Each number is 128 + 24 x the weight over its row's rms, rounded and kept within 0 to 255. Layers, rows and columns count from 0. Numbers have three digits each. The size before them is the row's rms in percent of the matrix's.

# up: layer 9 MLP up, 256x96, rms 0.148, rows 76-97, columns 0-95
# down: layer 9 MLP down (transposed), 256x96, rms 0.148, rows 76-96, columns 0-95
# gate: layer 9 MLP gate, 256x96, rms 0.159, rows 77-97, columns 0-95
up76 096:163128102103124153120103115102116155134195141177113132142077154131143151168141144125107139141142152107123117099131162140132114098113137132142130100170143114118167097103133132115129114154099093098096118152182159115117142139127090145124152154135123146131102139161155140055091120126127138104
down76 099:144139141149105088159130070145126133117087140134123115131142171122147096112119094108116089170097109162101091138116125134151164141069143134180131086142126103124151113134107115111140096128110125140109107130132128129130092136210136149135097145154111127154094127155112098140133162145128114119
gate77 100:092110119123156085073139142159064168175158135118156128121150136083134096120131148110145147113125112119118138126078136053124138141119151137175097128136115146118140139197135109135133117147152102133130117109125114146120141139127096121112140124134149176134151113084119137133112085127134132130
up77 101:146121141099145095133139150119082180168114096144129092083103127150171103118129167097118145134107142143166165090130140094141122176096132145138129118123132163136085139124135155128134086153156110184155154141147110115111147132146114123119132117149164150108122108176151160111130116120157153123
down77 107:118116111103133114142124092142136133131109131099168115164166143150123075128105100114143131188089100137090152110142127100117136130107168134173145101149094172148093153116141091140158145113117110106128106091094131130163112122082133084118139141123148148088135142138120175119141148148090127122
gate78 091:115129089160131104101129107180164120115087125149118118132114103126142139096120108142121117152122096096146124137122115132128140137152135103161146094130149172131130128082120115166114153120163152107126111155141104143131116093098103081144129150198136141119135093150131188083097137121160108168
up78 088:129123078134079118138116087108178137130175126147094132176114126148128113113118153142147158080140102104143169109141099101131144086135136103153151134108162129132114087113096149112111124186167169116132134107156152123144138107138102114080088148135127154130121115121099124110106149123160131137
down78 099:167092102104087109143145141153143164139129141131143159090055152159117112177113132099138104146143080084154131134083138148136152156109123113103132155124130158123122127117156138117154087112121116116133131152125124146126121105119134113180143084148107116126111157120168097110118124139165118173
gate79 109:080089108131119116109117145119107157105119122153112129098171162104117113148093124115107120128121113118135155128149142125167143115160124144128143131104112092119155113147124098138114099140164113110095104073107139157127091167110139113127084114122139136140109138141093126161117181141072150053
up79 096:129132149111118168116137110170127106095124133115113156158148150109121151098097129112160094125152159168090125131099131139138107123110153090117115119108182114103125139150139097086138159153148130113105188131108166157103125112118156118142104078110134122104122086097102095149180123106150115116
down79 098:155169106106147160175101101119139142110096122119109107167141092121151170120113107119148129109143108142104125142138127115138145102122118119085188114097073134134083132115125120129153119150138180124140159128114112147126125187101119089147118085109142112103108092121125104112150104109164105101
gate80 103:132151149145115168121143099098132121097150120091178165110107119113141134126129076128127141163114132144084144134117151094129135109128186152131155133109112124136139140152125146089128148115109119114154104125089144113098092113129190134103164167126155110139153101119157098090119099122093124075
up80 095:140125124110079159122145156152148106108113163145150156163107099112106133147129129081151068147114145132186114122126147071125138155130131155139121133109165131126126087114119106146152140083147121129170132155147132095112088069143111137100122142139132143104088133127152111120135133114138175160
down80 105:117120092131116144153093119131135140106149084129096124127133116107133156166159107132137133133207133134099121145138089080140129087163137159103162125121146149143130132162100146129112117119118106128087152151131118159142124135153131117089115103119123144107077145185111093184131149090115113147
gate81 104:121156149192149146077121116099068144148118127114137141142122110104118114126160048107145091148118128125087123149129096083138165140071101163144127134136158156108135099135114101148119111144126109155169114121144120122133132134145091137108167153126103134112144137146128130095111121133119114161
up81 103:135149129128078118108109094119151114061128086129132123119137154138153158130114135127103154093107119143145188139127110142145153123099131079091161144102097115161119149116181130079119157153171119131096120140115093104107107155139117133153161163147143107106137162140138097147118132117141108139
down81 105:111084135054116125165114109182171094177130121146082111113117105113151126150132135085129134137127110087106113108123161134144124104124140128136128138116104138164170125119118117143138078129153114094109137139173112143101126127158087124127097117139109161110154171127129119106150133170126112153
gate82 109:118137111118112119135167091145140128099101125099183152165101125125157129139137094105131078084117142100121138115124120106159111132082108104184139129157140166146138139122162087117136156142155135118156108172144136165130147083176131106109147171118122084109100127140140133124130112102149153123
up82 103:134146049134117069156116126114145104110120114112152121155111134123147154117088124152109097136131114140142163112156137091133118132132120104152172073191130159163125140130110094138128135124129113137130174116162157165112143123159116139133109181146134107143076108115098107136124129131147135141
down82 103:135089152140124133088124124137138109125111138100136140156108128093188067120154121124133117082129139157093128144142105096196109102133120131145152113182102195133134147175152124119125143135132139151150126152130117108174110143146134162143142136178142090115111121116129124155140131124125093128
gate83 098:114107137132104146131106146147120104124112092135120117132086132112129119137097133137129145129146129104086173125117140112129105104135123098145105132133093109092144103119152117126090134120165102103085129104146083095105060134139117108111129084129092154110123045152138128108118112082127168093
up83 100:149116134131118175102126127153088136128122170168107130123142067123154084112106130125143136159125141133173126149160140133125126145143144106163118108117100142130121199104144159123119135154187154116107124075086155162143152136130166112138172101118123117131136147145136147158098130166124125111
down83 099:124159160112149167146116124101146108148109130110183121131164154127134119126114158139126104141134090118083138128119150154149088126135134102117093122124105149091153102208121085114116195137106121143098130126157091118133123127124076136138140149146162124133117141133118166155136136083094129129
gate84 091:166140130111125121132108121106140124133113099156116093108113108138153151097147121128167145087066104139128123134074172113096124133156147139098130109147178168101166152115142162150127133151106132094140144103128088112149123121126133112138152131164136161081144151115110123119107169132082164165
up84 096:130148129145151133122139150146099102154092114112154153166177142129123146126133147150156121125078140145147143135112113123147115160127146127080138105130155144088111143139100115136124147119121124083158109174094096151135157144094150200142146122135140175136113134083129098165137136166132075122
down84 093:139142125177096090116112088125140125126113137135104150071132125069119142129123129140155144145152157125156142159147099153105134191162130130121081144107110130147101154118085141110113123127111138127131122157162134110113151112127126167116186135146168130121085127163080142110147103128147161126
gate85 097:142130103120140127083129077127141114117114150108119100143146105125167102151149093106098168151099076114108105116106127132106099154082119123139156093120118108099135102112136095118130109114143163115159116114126087083166146163138147086088161125107124130130129149123123090130172126173126099106
up85 093:124100126132109104124107129123118158154142125131108101097086120129117125151094148097193155133151143134127155121129118115100096100154103126152113140107131135123195147153110080103134109113155076107095150135153140132126151102155107084131079093124155113127109115150119181110124138158094096133
down85 097:077134142132110075134160182144105140128149146101154136062107129112122117145151135120111091068083111151108176113087122128188089144142147131113131094118132121128131135115126154120106129138099132133150133159133135116101091098137122139183160134140127144119125142096135136138166144116148129122
gate86 103:138091148094138106117146168131041146191107152131080150138131149136123132112186121153147155095125158132133140171122093084110118110107122144141142146088137107115161103133096145106111115140148142114135135132148086145126125128119120149143140150141130127156147136140170145149118100148165116106
up86 096:124151128139154118109085133137117155172117160153149143113096146135105130127096151167148121142096156104146088128124061126118143126099132164128136152113168157145114135078156144138122185131158100116135099154127129142124103081158092133156141138091106112128077146092120124085122126129116132135
down86 103:186127131154120173111115115154162134116135115136156117123124134166146052134126128145100117134101137161170134126121163197121190130116125141135119118134107152121098132151134138181123119160112104104129110158144117127092143104101108157146106137128117167146148130125140084087113122093124122126
gate87 099:187109112137146146128103121109110172134129110103140134156153164136130109128118146171126071127147118142176137161143127146140117091130149131141149140102113120105191125132073102129130104089130138101174097113097133126144115090097142125152108185152153130127145097157112127129100122128153102109
up87 104:065139085080116113115140123100109149139104149130117115120093141143135158103101138105156103113100111102179115143163139117119156156113138130136175158137116112139162063133104104124129125139129132156102171108094125134131171109120115124124139115132135117126176114108141161087143077158150138151
down87 103:194162129106129131128126136155137114153098122136150189157148171107129161119165126125137093137115127128181158169161139125137099098178120154148127114129121120095145144147128099092146104122153125074134098139116106106116103098129137132168108158152151142136154103161131095141124162133130122104
gate88 100:094122143151143157109131085124107138155127164144095117111103146108089137116139128105110120151118131120173111126101132153078141162099115144136139139112135105077112056129157139138062136124156105110109126146134119137141111160131116148123093092156126160161138098154115120158087168099131106135
up88 093:110133087150145111134146160091135130121156176103136086106103130087056115149142128153126108128136143107104128118141105119107137121176098106122124071172164128096174118122126123056106153121112139167103116127136096115125117143139117117114132106118099158123164104121118152110138126130120120162
down88 091:199147151113145119150158130143137119115116168146104130106141119093130124140124137101115123105133125127135101124122146141132105136169151127102133106088163129113138130121139139115054105126147082120148100107106164168168200112136157144136142140103123137152132074107112099136103140128118146177
gate89 090:095109128084124166142149162153149074134138140119145094126095137126100137123182135111105098137127093130144111115113125133131113144054117117159120129111135109131140141189148142143123092108146085158149115087114108137170137169190158125145133140121144117126148116114129110161119134145117156106
up89 092:100130162152140118121125116126143099139137124102163177137161168135131094170160136150116132082112128116138156158086105099107173173133115162155153127146164110122121137116112154106120130165145092103145118122141125145140104148131116165141148144111158138151107144141203142181157139119120114108
down89 092:178123136108148119169117134152153127139111110169125138166129109123140117109115135084124171108151128148153180124128106151135133114151141112082128132105164155171156131125163099145123124187096175135132126125081133136100164134114097125124109124146161151120137114121134160102130094118103136194
gate90 106:151127079155103178145148118133132123097102173136126162159083151123130121104089122098127134126134104129133114144106153148152111124103126140135112096140149147142125139166136141145157141099203121088137112119146141108092073149106104119088142152111127117121123129104172103119102130145165176121
up90 111:110120131221142114146128116123120157118140134089103142123089120135093129124132112104129127103098119132100111105118124099108160108145097146149118114151045140165093119164092134143147096151104173126076124109150167105141098126103122160130130118120132122164142121110135098120132117109137130134
down90 101:114130132123147093147154179133148105124143090176146155116120138103123158129149097134156095150119125128146173096141169130124098112161101118170127123099119094106100159128127103124119150086121125119148098090123138097166071136137102124132134160127118080078137111094124121122138128099157091153
gate91 082:131111085141136149139091075134149125130132129167118106129162135105126100110165124099127120111132106159090141121150143125139132144122132115122106096107160152133140139107131190149158132132098155085138121182123144120129106119130118108130141094100168136104159073119136142151082141063153130170
up91 091:148133091133135143145128129165140165127155158112085128083132123141133125103150110135100124174109113157078144094144137129086157132125171136111129078127148122146158135150155146171108108131107117131126158151142130099112152146068126099150148114119118152121132128126139112153072143086163180122
down91 085:151112147140150142155117090113117090131155161173110136122157144083127064142124151134139131145123125097132099126140158113175113137118156081132120158131075104107164111127105153121142142134113152072138092115102102108134125119150165126160169122089171107102134128112126101141148118103129097136
gate92 103:122164152120139121167133167172089114133148120104131160101090144108168127145061120142128174134139145159146149112195097099127120086110166141133147145152135134133138102172117094147156160097116132136113140133107163122134135100117143126143170100143126089139136141109129115149161134131113100142
up92 099:154121172123110120152143135139094124110142119157092115104106088134156133150124124163158182134115076133097148164126083125141111145121134134113157124115176137136141167146144161125162172116133137107120114134081109157100147138103128121096127112095097082160135125144123089153115157151107092095
down92 097:146147104113134101103111089104101107080077118110168136170136168119150153149114120103134081141137131155146107120132114110149115072155134108103113112110090136147122145121072132139128077100160149120130109157088103119168100132124136139168162111127139132139105118100096097126147110131127121096
gate93 101:124170162096130150136125152109094152121110177123135141134161113142115142151133128096138106150099121168107101110078115051129114171140115149149193143153154157132122113108144123132148144143119122052123138131105130124130146130123146157132123114125173135159083134121100131108116141117097123117
up93 099:120127104124090184135113132080108146127071119167135166126148134108099143137116117162128193118107126129108108178095134178128143116129148161126090132135100163129102119139101149134125118117087130122127136159146145153093105122109108101156129131121109104121124124108141150156148118131195118165
down93 103:112160114123112137171160122134079103127091132146141166143152139150076141153122158129118147118144138108097095133124130176116163115163121142135120108127054143168135130178126086108138120089137141120136150147138122173119097110122111103136143138104111132102180121148085160149135096142127139125
gate94 100:119121112123115145154142135176141154134108099134114129115105114151132084143166123075136147129108119142130127139159131068104141147125166087140154134146155150154164137080148098128141083105107114084117105159121120150153159087111134144183137134126176143086133133121096125124146126145090128155
up94 098:117134134148148102111151099105127128134132123077142099136162139130080094156160152116105102109116142150131102121128147117105157126117121111108119151119144143170121161158155124128098114092135153083136089224156133170108140136116096123121126124137149108099092120147141123161117153101107131087
down94 104:138106160104135138132139162153153124117147153138111127151106147102133129125138135142169097126184157118108130139087148195114167121119142125043093172124108121123082161091147148133131107173109151135127149154139120122150117140122113131133134150154127145136130177124161171164136139124126135114
gate95 087:155136126141132140126120164190150116104110104124129115086121127092132085123111106093163088109104163082126151124132158116123159067140115112153164146118090124090131144122163150146109130141122161127126114154119140170110124079099154124115105134142155109099130096133077090139125141152126107117
up95 087:111167167134102124134071198140103109144131152155140169110110103135121121129107173173063128125141129108106116152129079133116123154143113147132133111110121156111146116128106104125112106088105148153112149118138109134151097155163172134157138136155116136137140116143104104169118109083141110113
down95 088:119117140088085172150114101136126115132166107126104105110137134162141104127091085082165140101114117126162131118103138098149157128142130123138131125176101120092139101149085169125174168165111088139141132116151139132140158105128105089144087163152148115114137166135127163131139162120106115123
gate96 105:116079126133100084112128163128115168160116134104137150122102158160123093135088153135132139095142088137134154132135148115103098104178093115150180078107106137126098112132137146135117147117086110169121100155177119117191098103115119143124118139108119119112098119125147092106111147131110123127
up96 091:095122129159104158144115144174103080090106105127145132162138099126121129109117154141101110077158134119118150099148089142182119127112137125169169164126120102127121123126089140092137135145121133140142110133151170168117129102131130175128145167109136094122126105109146120173135131130129154194
down96 103:165123127122149125145164111160113138142156045130146141104128161100122123132148134102130134139121183125114148130126176147106118137110132174102099126169167133102113121111097127106152150100131117083107131156083130134168128168150152154117119165129124130112139159161110158104151139117130165095
gate97 089:136100139106105119158131149135107140141100107156130144111140137190145092106087139150146107142117145111121158173144121116136092171144138165161141135097147142128186146131121136100139137068119155175097160157146141113141130150103109111126167152103130117138145091101181104130128142148158112131
up97 093:130097133127092102132150118126107113185113128096093124131135149163148141166110124140145123089109167115096142139121129126131135161134115117168109131075167142124125079109102123108146120043147148155134128094111176091125142098137146160137128130173144123147094148114123132119134109147142123168